{"n_layer": 15, "d_model": 64, "n_head": 2, "n_kv_head": 2, "head_dim": 32, "d_mlp": 192, "vocab_size": 8192, "activation": "swiglu", "norm": "rmsnorm", "norm_place": "pre", "norm_eps": 1e-05, "positions": "rope", "rope_base": 10000.0, "rope_fraction": 1.0, "qk_norm": false, "attn_scale": 0.177, "bias": "none", "tie_embeddings": false, "parallel_block": false, "init": "trunc", "init_std_qkv": 0.0508, "init_std_o": 0.0, "init_std_up": 0.0508, "init_std_down": 0.0, "optimizer": "soap_variant", "lr": 0.0061, "beta1": 0.95, "beta2": 0.95, "weight_decay": 0.031, "lr_head": 0.0101, "grad_clip": 0.5, "warmup_steps": 200, "schedule": "wsd", "decay_fraction": 0.936, "decay_shape": "linear", "final_lr_fraction": 0.1, "batch_tokens": 16384, "seq_len": 1024, "doc_mask": false, "train_tokens": 82120000, "steps": 5013, "dataset": "wikipedia_en"}
Each number is 128 + 24 x the weight over its row's rms, rounded and kept within 0 to 255. Layers, rows and columns count from 0. Numbers have three digits each. The size before them is the row's rms in percent of the matrix's.

# up: layer 6 MLP up, 192x64, rms 0.237, rows 137-191, columns 0-63
# down: layer 6 MLP down (transposed), 192x64, rms 0.209, rows 137-191, columns 0-63
# gate: layer 6 MLP gate, 192x64, rms 0.258, rows 138-191, columns 0-63
up137 088:163128158118105118147094110134151119106164125179147126130126131137112133164105132133149095130173145123149149143073115164126104130118073117112153130099100147133109107110124092100124149143097186
down137 092:150099081133135110159154147109140114109126103083139147144167153188094115090102134121167096114086105109112135108101140148119117161112151127110140112092132139136095131142095081118124139135102129
gate138 092:090115113126159114136155145080135089169134161102115094152113180129135147094131155110159124081103156169098129126147144130147142112118134155113095108128136131130139105121151110177090156127103122
up138 089:121090127164134082116116076090137178148156094115127095095127129148143126144109122139146136089146107141146121145142083123097141141103116153134131115134170148132115085088168133112127132162105099
down138 086:144182143093126171116139159132130161105085151143119154144128141123147138129118136090101142190123163121085118108106146090102122133169144141100131103114184112152135132140122116163119107119142143
gate139 105:090146106132127137146117101136135136152107120108173117153141127117129147112139123173102094118104108162141168122116183157080155078135111104132105104141176099132100114150137099102152162135116125
up139 109:107121124161103143082121116134148129114135135183134111134117115113142113129075112142083137128176120129137166114139147153118082140118085163095118107145110103121095116177160115103117167126156118
down139 104:147105127100075138103103119095133103160123127094129177130094133128162106105101109120047117134123114142160110128140127127131084111138090143106146151156142141113128121148126067126116117142143143
gate140 091:147125147172117119125103124128094097104113117098120114102114141156154082141058119119121136126154137148120137136192100127132121123093122129126145126196126167089099121128121122140114160097152129
up140 096:116140149154143111157092106106159113159143112109086140117070114134159163172119125104142101141138132139101110092136162125116142143130141074117092145172156154134161134094111132131153130095147129
down140 099:143150159126149108102153108137118140115161124162129177142156103089138129122100140163150160133118119114152159143098123078116150114147167167120106143109110108147106126155155111140144081083126087
gate141 089:108143087139130121092125117152120130131098108169133116132117158134112128140101142121100145131165164152144155128159107124072129130077124157166115157081137124116142123118085106114099112177135172
up141 107:162125124150163137137084085131113118153109138128159148138142116119103166122127122112119156154145136163095107122125128087133157144140116088159124132125126142110105136122103062178168114075123099
down141 106:154184115133088139156139115157170143129086140121156145085120103149106138141151111081155091098096129146114118143138117125141126115141128082132084124127160106079124138109116111140117081119139110
gate142 108:111144113103135082123165133122092117153111154128105100136111139128092091125170120121107141097163099139122136176142154140166127133129140170135130092073101105107139125135153142149141164142180125
up142 103:115114166157121102137092119084142149164111109082110126144146127122124093128144099163140122138134086134109068174165132138140133156162132142126142131092118154156166129160113108147148149140164110
down142 098:122155119064142132137120124154126126153164117155136142131135102110133168141141116118138113096126111134081155049090129138093139117135128147139122132151145096099119117111121115113119156057099126
gate143 108:126131140093122128093119141154180173137141146154125106182135138112155151128149138152134110115103195101123154135104149106120145149092124152152130132116110098107130062133147147139135117159112152
up143 110:147134134145148148143118126089135063128122155105119133115105085177100127095120107088120170170148111125138106120116127135156146098175121119111131135102154145148145158126128099119160114079164124
down143 102:109111118114133152161154145145123106115137100111127144076091102120060137122100099160147163105144077198108121150086155148126129124126111115127148106131135130112118156107149154115129155136116127
gate144 096:187122096149147098119120147101118142128143092144092139112127126129113138155107109170153116112155157132144142089151132144111167108143129100164153127133157060100131138158148084150145148106135139
up144 095:145154173147130127119126123096088119133102112108126140085114087133126122114129156133132111108144127148105169130143122084113150142130121069126139121138118107152128118140088096182151114100196098
down144 101:159127094108109128097119145064134106168159159135103156130122121130164170164106118101117164158149084129130102114123119144127126118124131129107134183138185138129133158142138099136142152092120132
gate145 091:120130157112149141106129108076112121117155122141127171169158133151106117141149142109122123126106140067125087133098134107145118127121131111133125103107100147119107124095119148105132084166047111
up145 083:120102136100135118101175113159110111109179157127105179111132140114155081144172118174166124117121103130126108091157102108087143141142146109123139146122117123159119124088135127107153139148103162
down145 095:112143126145101155109070121141174130179084126124135130103108114149155120133086150088074134151148137134148123110099136096106081076086135141130111123124149117137141134151136140130159112112138131
gate146 093:090133126108144149086141164102107121188128105133082176129130105142099176143103078092145126099142109121096103124141116130147112150160109118178126147139150133113124133147121120103131124098111110
up146 092:123124111121145123118109105133059125123102088119142132115117075145162119127136147100136111110102119146098110180161085110100148146143142093155156123126110101136111154088082118129138150153138097
down146 089:107126129142118157147146156145171173132147111141136113139171127088152149086171122124127178109115138098150108134135144095098111131132099156130086108118135084135119124159109170137154125127148178
gate147 097:126154097101137117141132085153157135135128126142108153084143129122106073110100168161059120110163114088152127131086119113118104170115129131186144118143117131109117124124133147127142135096129139
up147 110:114121098145132097161104091113111130123107113137108174109127169136130088092113127154119127154194142134164116142107108113182135161142112090166130120137117116139136157159104108148170128097131127
down147 110:129171171104133144102151145151133102138143126137136112112143087115125138134096171077136161088141103092110125111146122099087108150126139166086120101128198134104117145109127100123114133108126125
gate148 095:114159150124092112111117103094154180143122130111082129114127166182138079123143109143102124128154114096116132127176099124083156133107111095133141108121099132119127139151117171131143126154086129
up148 097:182135148133118143131084103106135109164137144136149092081126118142137137118145095136151108169142141148131127148170146094141107100102122086163152116121098135076101119138129126189124103128122113
down148 094:121133126124133126121107118130126123167125153148134136087106141104122134201177133097129165137147122152116088105147139143130125115124138094139161129166152084130096162159137135131189118158113168
gate149 101:121115072157065133161142125112110095104092163159119082134112084163116108142099118104137160147146150138112152116156109108146163110138116131140159081131126115142126116095127124160145132120123144
up149 102:091129122098165173164140159157115131150144099149169150155150128127109126122099130124112144097139115138111163127104102094103130165123098085150128147157083083108134135104129145119096111123100094
down149 107:130125135108125129169112135112128134094113145133121181125155166122146145151158179162142072160175095102120105149080103127136153132112126127124120142123125119124112118117098149123134135110181075
gate150 111:149106146123133117133085123113119120117104116155156118103098144160122094152133120120120159117186135107096134169185119144148183123147130152185144161098103118129132112147131088153144161127125131
up150 103:138108125157087100134103139154147149112150074140105155104163162145126107152142149122150091129132144115100107172148112170127149121152101112101154134128151166113163100094149150163125126147107161
down150 106:107120136147158143107090157126154123116104175134160117122127131129118137118093086174113188087119116115123148101136122120136103115132149120122108122108102093181083134128103135141093128082135091
gate151 105:157137109147202125157120142125130122119141104148067145155145128127095085115091122112122130136109104099148104109118099136151155177140090159124134172120099125098167122135120134105135116127120157
up151 091:098109152114146167138115163115120177123099160084139107122106142082160156121125165123120119158165138096123136133144126116113151108099145161138153129143103166143098194106143136114132131147108099
down151 091:121140149143135141138086121150128155146140142098152142147134145156115139132192140125093118141104106079096115121115136133143101124174106125112124151124102064109118164191156116152133110156116133
gate152 091:152159161141122148119181149108144108069141157126110147147133111125148171154095152140125123092127120097100107114117112133145120169140120110075169106137107170123134125115110135112132112142072114
up152 090:137179156153173144139107178144166146116137138130101110120098125086111139115166138098110130136129130135127140208121133141130067138123117089108157140091118127131123148162139140141121129145142115
down152 085:148156138155126167171120121114139145105130146119113189115111162096171106136151112154147094140088133133072122101124145107144084101143124118114154133143125107138121099115097101098117131136087099
gate153 096:147152164122097165110128134174117085152128126121150116162124153106121105076112122117147135104154163131141155160155094127120174159092115165153152120109171136113106138156154108125117118119089118
up153 098:163110106118128088128074158137096133148104146141113119124129109129060126145106117144118116131158136108130130102092088106154108147120178140139123112118161140126134132151112099164061142118101144
down153 101:123158131139083159148086179131050118128141106117119100096139117104116124124160147144124120112124084173115134170140105133140124120125108098160140111109164132131143125125103186115124126132132147
gate154 106:116099159147130163144152120164057121143136098109098134149104102141113106138115102069132151129137130159112115113156120119123157123120130106127118121154099080132150114079125121106120138172170106
up154 102:136135107172151085098125135144143139118130123146127129111195152107149098094166147104125168112146154164123110113079089132151124142092133166149123132131142120110150124171149154162141161109125132
down154 100:099104086161121157133133071162098131120177143105120142115093134155103103116156109134159116167136113099143138105141135090086103128148143120111149136132111174116126156115160104132111091127143099
gate155 104:145139137082135116093067077114140098174140112114117095145099111122088124124145121121115079104160093132120156123096098106104110117126151097153161116136130137125138101147145101110100142117162126
up155 119:153158128177168128137130107166100132142121149148140079110108122125161146123155097084125130125123121167165148175142114127091176133137120129177155121108130136114101121158153127128133086104158121
down155 119:143147105070136101126094101125128103158122144138142117126075135121086101143135110058132162096170103125086113121148113139118100140129129109174150103151132133116119121152144091131110124156144135
gate156 110:096123157070131134143174126077110123113139101119139130161094122121178129136133134148099156149122147127094104154094150131128170106131156155113113165113103118154091125108098114092139122128142092
up156 101:072140119108120090121133144165114143121164162106112120144127166148184160145128117124119127137123122082144125129183130165123089120130134109166144123114090117094102107138113099144088141117166125
down156 096:115094128123090193129129110099104108126143138143151155149139101105141174128092102189111125139130130141122131095136148135130088094120087115134137169100114147142127149105093132086128099114111105
gate157 097:099088127108123099136155111137169134150147102124076116158124139146135104103120082144091167139135120131139135135130187158115102104158130170145166074123113104121139154140146149128135158120127155
up157 101:098065170144144139151112096130122106122163122136171131124129138115116142144126123148121114197124108139073103159103136147156117091154123102150155127144141109139125110113090130155151098117160145
down157 101:141180121132142132113134138150161124111150099118133114130122106127146184108115158107116139107156107162125107134146113087121160139157140108093117098109093124159113082107122151086185146170148128
gate158 102:129077128155133095115101118123138150135167102132129136105116113110074135110174132158102113133137148124140116140097150164135171090147099138161101078118147146145131093129174133165105158115130128
up158 115:088080100077148154099138124142128148146101106137156161136136146137163129105091119178122114141148128101154161125135102113131129157090112136116161137098182110092141091151128120115108113132146145
down158 105:097139150168114167120129151139098104137117115113143183122120154114143143103113098129146160112106161174161109173154158120090143110131107123119166154137130081177126116132137137112142127101107161
gate159 106:122100140118121148150136086093131139134082137094150093150142153163136158122087080082149174111126137131106099112155147142150184108119112111138169130143107127129143095147109134120117157130125096
up159 098:166084126129133110109125095125135187117147141093123096117128137124132129145147151076151089108125143096096118129102106126090145145149099103174128128177099139120140133111125128141079129166157110
down159 094:095141168139110115135150131114108119097176102130118104114141106069131105153130136132139145125117117192142113146135104119112103190107142127156114152089126144126144141092097156162151165125117104
gate160 109:124099134142148156109168145102117124127120136139163155154119139127137117154172132109154117166135150099132099137133116156164128126106124093114181122104112078144122117196151101083134154132166132
up160 114:149079138131144110137145150120131163132118141147166149147138135123084145135123131088110110124116106115093129095116149140134163163104148147123080142162098168150178123090106112095139116083102147
down160 105:124168167126109132126147123162123109128075104124089125113142094132107112144078172095117146125100127153131095139131144104101113110098069130146103161119121138120169106087135152168119126138132143
gate161 092:090161117092144092122124075182152141116160088121146135117114138106148166132136123153110083109116121136144132153070135150145099148143173105156132124125140124165126132124115103147122111094154150
up161 100:173131118101140127161107142140102117140120125130123134122156132129105115115130114158144112144180143173116136157164118106087102111131154071168128075094159120108160131132143164156155162149129110
down161 098:155171134133157115122084099133108137081101109149160105134137129104134129161127130096089105101139188143111097114096116118119124165101167113116100098094130146094103157122127157128133105121150104
gate162 096:084150157135170122169165111127141173117113083132160143136159100144138130145106148125099143141106112141139121138097101124135154103123152142155088145119089151149100126108119111101148063129124098
up162 095:130141140137101148157147141151169140146128171099092128149108164117124116163086111091094140102135099137126138119119120063129086146160144121138154096133109105131103099146088167147117106129100126
down162 098:167095147084135135107137147139160154109113189132120129175148105165147137113142118096141095118116127130133148121143154166101116101100098117137166121123145120113160087170159126170114135126111155
gate163 095:083149143109143067113119132133115130118128162091145095096103109160118141124167113121113151170120106134127136145129163132111073107130167156145106153125079144133133111086154126123114151156143154
up163 091:111093156120138121125142127141131125115105143138112100124079134103104116138131070107148114150119132137184097145120142105133118126162110125098154138120128132131057137118111141110159178119089186
down163 093:120154122104163057158121098109123120127134176152103127145106125149183142116124175085069102149102138120108103144136138119151101119126120136139103147138159137148132108108101128126122125141158097
gate164 112:118133121132215109114169140140121123122122124080159149132108148087106082156123147187102119141131119115153134103134137118100133144151127129138119116156162090096121136131144140149127108141147083
up164 097:148093157135081142114128129156132132091111137114121128131115117137083120142114121111121137127104135183135110147164113133111154145150142164089092175155100139135144152155120097152171088077121106
down164 098:148098121117111101149116163153122132105097127124105089134124165130126137145169123127144124118107135138093163092146206086128153139133127136151120131163162114133154139116089131146110086074144125
gate165 096:135100162119114139106127127106128127102121113125090117128119166134108086187113109139127127088139116143157118143130142151121185135145110226148116106141129102160149139127144113120120140118159112
up165 093:190161131138149121145128137088094152118112130167101117150113178101136115130098147113108142074150117098138109130126117146098180138148131126105138131149126128111179112158153133163096159130113138
down165 090:147125121101152156137114129136163110123101136144142150102166129126153156112137113119139138120088097113110080129116168098136106139091166095112114155151108098108090204129140134169117147107123138
gate166 103:145161144137128112082124160119140109098137091127119118143087154104149094118098116123123136150178153158120169102160154125128125097134137114138108136138166109107109082125109126111120151127189177
up166 093:147091158139099125130125134123131136194092146160137087110174142116116104128093152102113109102157108135120141093153116132112147131129113096162159161137076142106116134097132130099161110091138116
down166 100:128107086179119092174101124129126162146129126115156135154121101131112143173137115139114132111121150121153131160138092111137135179135139128140103088135083157144142117113158177136089158155154108
gate167 096:115145155142101168147146095125118117126121115107145115135103105102114159093129093145135131151109081118078097144125113177134171105087176104112144125121096117143135095144158133113126152154117172
up167 107:143097119154116162147100109168122136112121101128164172183139111163095159130117097096122092114123104138123123149153158109122121113104114111096096124107126109139126092119132135091160086096089118
down167 103:129124162139131132118159124112113103098117115127110163083157146102119152091110088105122120091122149153146087119147128127143164129076134155139111157162127119133136079145152137149099122099185159
gate168 099:131116111121152139139158142161117124123182165111108121117079139103163134085122128095157128095157126179111093159101113158117168119155125125143159096082127103105135134138120144137133144101157147
up168 092:149147154135138150121111116084151127128070130135122134114175113156102137151095130113089103123172120119153173125184127134121116134114113152107127170150120132163083114155112152156168108118137128
down168 099:134120149139136169083110150136127140137135122137110090122102091162154126104111150181164110122089108127107147172075112106154121146134112153155111085132141135091161111128120160105111090133133141
gate169 096:130118109145136198117147116161154152161117088080102150173140125161135140165144142146129145111140158108118121138171127104136114147137110154103108113125123128065107109127126117122156100174119121
up169 116:100126127119112126111119123116128102124138108135147108151095107059191111170103092133123126127134124128151164119120141109085156178149133102150140106134127127125086062150123120120102147112114134
down169 114:133100155141147067126099128088105122094110150195099103151124120133155103108124141095120099146121088147128118170146092121085107138113104122148147094134117148128100129110169147125134122135120155
gate170 102:101129095100186147173144129154166094136122149129147119112114105135132143090116139084089141114118125158159135104101137142183130135100150146112123133143078102116105135178109129139154137148149121
up170 093:118151097132151153132125153150124152084149116148120158163174110139128098155129154144136129139160099141144160106159120086110137154111144128102118127119121122086140204100153147118134090118168120
down170 095:069110140107150102099130123149131143113123134134127092103104126144116126086132073105138118131086158155081122081119137137146100110165124155130112094111154138171150128125093094132105160117103128
gate171 082:176091148195135159142100136151136127136111115113092163105162104135102106133150160100127139167066160132115145126112162085146105143125141135125167133153133123139092120121131127111144137126114152
up171 101:090141124124155107118112116144148160083140136139126105073123118102132154124105141133132137113131146126092123149117084118200095159161114107121141137133099160143104151123122114059117132116091137
down171 103:085127111087143084123157123120111126079145143134155116112135118101141135130129148129125132090132162135079087148139090118135104166137113114157138149181144197105123122097118115100130108110137129
gate172 102:153119112098077148143121129116108098139111128180126149126123149126118062149106166098094109125085143114089145115121105134131137091159146106119098096132109140098123085095131109113133133121085127
up172 083:138148129151142106162134120092159080138151096093148121120129085163154137143129134111159152135100137129141141149115142163114071131119153125138108135164133151129102123070142077160122159146102114
down172 091:118107105166132121155162078115147174102145108115112135154123106111120123141157124153165117134130141177103160105111129142096171140158152134112152141123109178160128122077116157130112139161144153
gate173 097:125133083160120139112134110125147169091114120088112150141146142130147095155139146122167118119120111114097127100102104073158163126157140135121138099178128147134164101139106140087106094080139133
up173 107:145109124133133131141101110117139120082154128148098101057100133151115133110098134142139135114159080124112106141129108165115163108097118126138158068130113160133162166128169162137129162121125137
down173 105:161141143154124121112121125167150137162083109085112116148135134135082078145091102093109147132084143111152129159101135102114091118149130123108128136127149101092093143126132084141154130171123109
gate174 095:129125111119125127147171127146156129179138115117117083166134116162143155088129102084143123115128145110100112150136111134166127136148127147168093126068096121103111139120133147181150144087136151
up174 104:128088138109101123112137075132112183146157119170115134089161126106153103125120176154114155146099176104125137112103144126149160162133119127114142111161153142142102142130112094125106122157118091
down174 100:140130123141114165129155129148154168123127122097199124114095130131101117118149122086142102102126135101084158127125131117113134123160154103148109162138138087108168155112149192116153151152120123
gate175 107:093128152171125163156145115149144128120165180141143126170106138107117140120140184100131132125160131151136141127078113114119139176142135132120074170139147096094141139109121079139125128123123142
up175 111:180115118090134137127110121107140074100105125149142148130120144154109125123151097125162147167109147130111115165100141129147141117123129057121175144113144114155084096128143137170157131129102152
down175 113:133131115119117139123121134170147123103140121162145133148105125079101112115181103159148107137134107134085115166116154130115126153108114089138113142092106094110100113095085125081106150097097090
gate176 097:128092111130137156131154153101111111144144160148128126127100145099147116170118137131112102136143123138130105112186159147159100077124088164116146106108082120073111127114131175127132151133121091
up176 093:146134116125124104138156127094154125116128140134148072148143150161163121112123169080147111097122101114140158105172156115164116088160112181118128109141124172132132079132100133148116146149124141
down176 096:117140127092122128139052114104126146144141093145136141137150134128117119125169085123136097092108123119091175175098114154135156116084135112147128163097172116156126160146122119122102121105120133
gate177 103:173194180171095093146144132173151123171128165148097134174142115133117113127131094130126136157166115135105105131120117105110138162118144116133117153124158159102120126136102133124151114139149128
up177 098:077183140140107131154100112129161131161093158151124135130126157113209112136154124150152069160130103149130129139137075098119118138118130116162154111150153116140130121133116128132128129144117129
down177 096:117136130095120152107108148087110134161119110098121130088144154131098116116145113104140120127133092127144100096145090126116126136144140149151158159158127110185135116151120179179157138163086091
gate178 096:123162123122155160173103096144138176147135137131133134157140155131118158100097126163137164133123122119124110130113105112125116109094172128134156102073165124092113129118115113146106106154080178
up178 097:123142137119165118127113132111109140139129125111142130184175145113105157113103162170081156153107161139102121132091101150156120116151157113110093137140137147148137155148107127106089142113065107
down178 098:084144162083099116145138103146137150123118129089111119125144084117121151124136086160144148116096135120122102109107124107100155165129127160142083141129158154103155137138097128143095191113098141
gate179 094:122150098144123126156134120131173111105133088148117137203144131145128107095142096116141118136144071144132117156077111107125110111155139123119141082143101144122142101119122079124088130154149148
up179 099:108170154135142165164185121140099131161120125143142153135131115166122139146106132088113162164123146143165144093085132125125143136109085093110130114161150085121111110126102125136118117144179141
down179 102:105120079150144113140134136141146111116121108158137128137136174084125109083099132124106136133146074182115168124135151128108150099146149103148126141082091135158118122123099116079105132139090126
gate180 102:115120114113167069104114062129148147110123183117119127134125127165133093125152103126145160136075122132118120129140153143148171105122153117135112109099122112137117101119136135139180125167104159
up180 101:093133119128181132157097138144140119150143153158119131118120133137134160096137138162138155111124119136074118128139091166098065179117141119155127124112125098115140115093090138157122129167135167
down180 105:131128112156103180119158147158156158135149111108153124147124146090123118145116113139106100164161148140145141149108129079140123095123125060107144133176136157146136150157138134097131133132106076
gate181 107:143121120138141111148123122169151139126089134136089130112112133126118120171122103129110116140131132138154121086163160096124140104090100200117174164121149111097170108113166113112177114128137129
up181 101:163115138126157123142116089137117079114157100104096126084133065106101137140112121105171126166109170149154134119139133131166129159149091119114137122120126137134126087101129150137164131141176121
down181 100:092153145129096113121153120140086075160109163159147091116111099115152150146120109073089128110120159138154132129109145092146106109125096140146144159138144126164158099152140151130120119105107159
gate182 115:129073131158096131094129135119168174156125140132106116160071132167120148160118125125105140121153130142135119159131141161099138133151151118123091100101167172119142127106130147173081120133114130
up182 121:142111168149084139145097159150130163118136144113064151139150152116144074155113158132092116137160112116151133104102092160102156126121121114148137105112102125120170114143129152149123112173128113
down182 117:109085133114121178155115162111132102130152136113152090125124140127134093140118141130110133136145126122070129134092125153100147114103178140134134112127079145126120132102080182173100101155146135
gate183 097:149135078122098132086160099112135144095145135124101149119132124202124117113095103108137130140154118108125135108154155139118109167160073146131108167161140122148130151151128138122131134086090144
up183 094:084160120116156129107152086094139174126140093138163137174128132091118128111102147119102141114102144133161123117181140130146091187120113137115089120109119125119110107093111126156136155108102114
down183 093:127146134119118104150101128093154080112117161124132155124125126155123106113157062140136062107128105109076155101098123113144118143168126155124118124151137138142133121107095132115078167137124109
gate184 093:105142153171144130113107144153132120159133112171105165097133101108110179083136107110116126126109133140141136185074144124149128163118153157131107106118146108092135096109128162128159158129099132
up184 105:090135135144109128115149170104112093187096169137131145115133121093119101086127139133129134154127155077148146155097153123171154133167108156135133137132110163117101103152140142106117166140155133
down184 096:105137120108111145146121130112160117139142162124147122149080094160128125128114130116081153110129123085175147121212104147101086115145134145082139121163133105153116161138137117136109144116133136
gate185 084:132082119136151144190135113165149131103168098105117105123174129128134091109119118137111134127118156162131082130118151157171121144150150125154096108131129117164106139112098155139142123069136107
up185 097:137104119186147108139153084127142112184122135150122177151156121125164103125152125133113123085113148173178140142142128104096126104096121149146124135087089128112113094120118139139128121141093143
down185 095:142122131086140168102143144113161130149116123137118117171086146108114131144108124131169151118121093129120141110137148141127166144104177138109088119107120158120099156104159094178166179147118137
gate186 112:084111103146115109130118110082107178115148125146146149137143106149129083091118138127110173120089109103150115132098132108115096182118144143171115122131144119114113121121131134132175112087090096
up186 103:114124130131136118138138138153113119170122146166157112123151152113109172138132152096171093117081116172127115108133147112133117109130141087185134080085122126080093135142135113088121115116113141
down186 103:145112123117096151120147113110119171124110141134164123100168136130155125104139045110121142148128146115136091164129108151115091194113129121151117115153133109165116161113092154137144101126130142
gate187 101:127156168151078114101122115123133137131140173094107161132097156179131116133172120150138146141153118136141125161156171145114112123158123061132128170108116122115129153115152124144113137135087152
up187 099:143158165106079113108132133162148146159113153128154090096106125136120154165100105168148147149106135156101092146097149175170120118161114103114129135106140120087156114100115124130108127126135162
down187 097:118132133136131119108096134135113107121160141116101135131073138097157126113106133131100147138143146109160151118177117091142066107145125122132096181106144098145067166100120113149151102129149136
gate188 099:141135130089150141111133091151075126157120127114091131167122122147115150144091171097159159087101177111138112133130129170111139140145131125118162179124141088112135127083140099135133149148127130
up188 094:160110161118095114157122147139123061130121107125165115136142136102147102090099133118147118121124145137126115148132123115147196141194170123145147133122101138098123154130155097120102159147099125
down188 104:108134138157136128096141120095069187173115149119081122120096087127110131141116159135166133130142159147129098152149122142114138126125116112102189129131144107144138149144129182122108150105123142
gate189 113:150086175153115128144133070118122110105112090130098150158107142119104132123145115108144124170155129133105133161146108137116191117105143160103141128098146079119140115134121128159113142177155139
up189 124:125104123115077120156160098164168142102141134100091115134121147148076162144120143088158161138124110159100149136172109102138182108131096126129150156116115140110140104121138127140127083135147124
down189 118:142097149149122129179143106088130129116142104115146126157120121128117140105131102125105145185130135133069109148176121129181154098113163117134110102073162105130162119141105133132118101150112132
gate190 097:108152150148117133150170115118107150140117163166142126164127094150151145120105165073123137118157103149117144110154122110165154128143134111121143116157102155085081112161140105095164137153162135
up190 088:115098167142155126157120118086116144112132079148121149152122100141115164129112135149129126138152128150158170107180106106158117125133099130069161107121136118150110098149140184114153121097119107
down190 092:113097126078145095133118102125143101100172138101129103102132115099147117171136144127091111100113136103138124092076079126128122152117113160147122103102122131139130143104166119162121123172139173
gate191 098:121132107109119087130139104114104150126133129120151107129149156128106187131080144146083124131109153162143146122145125129144104134099141087108177117116098130142102057112120146176155149145118132
up191 095:118119161141084137161079103129101157166104099135129092162117167132117130150108103149106123154115133122104135148129134121121125116108119065122161085157145114154143122136093085144089137146158138
down191 099:149119147131147148137126156147104112125162129146149133136126139098126155117103112088119183124127156190127096123152139110126147151122135117079116184141143120152156081164120137180089137123137111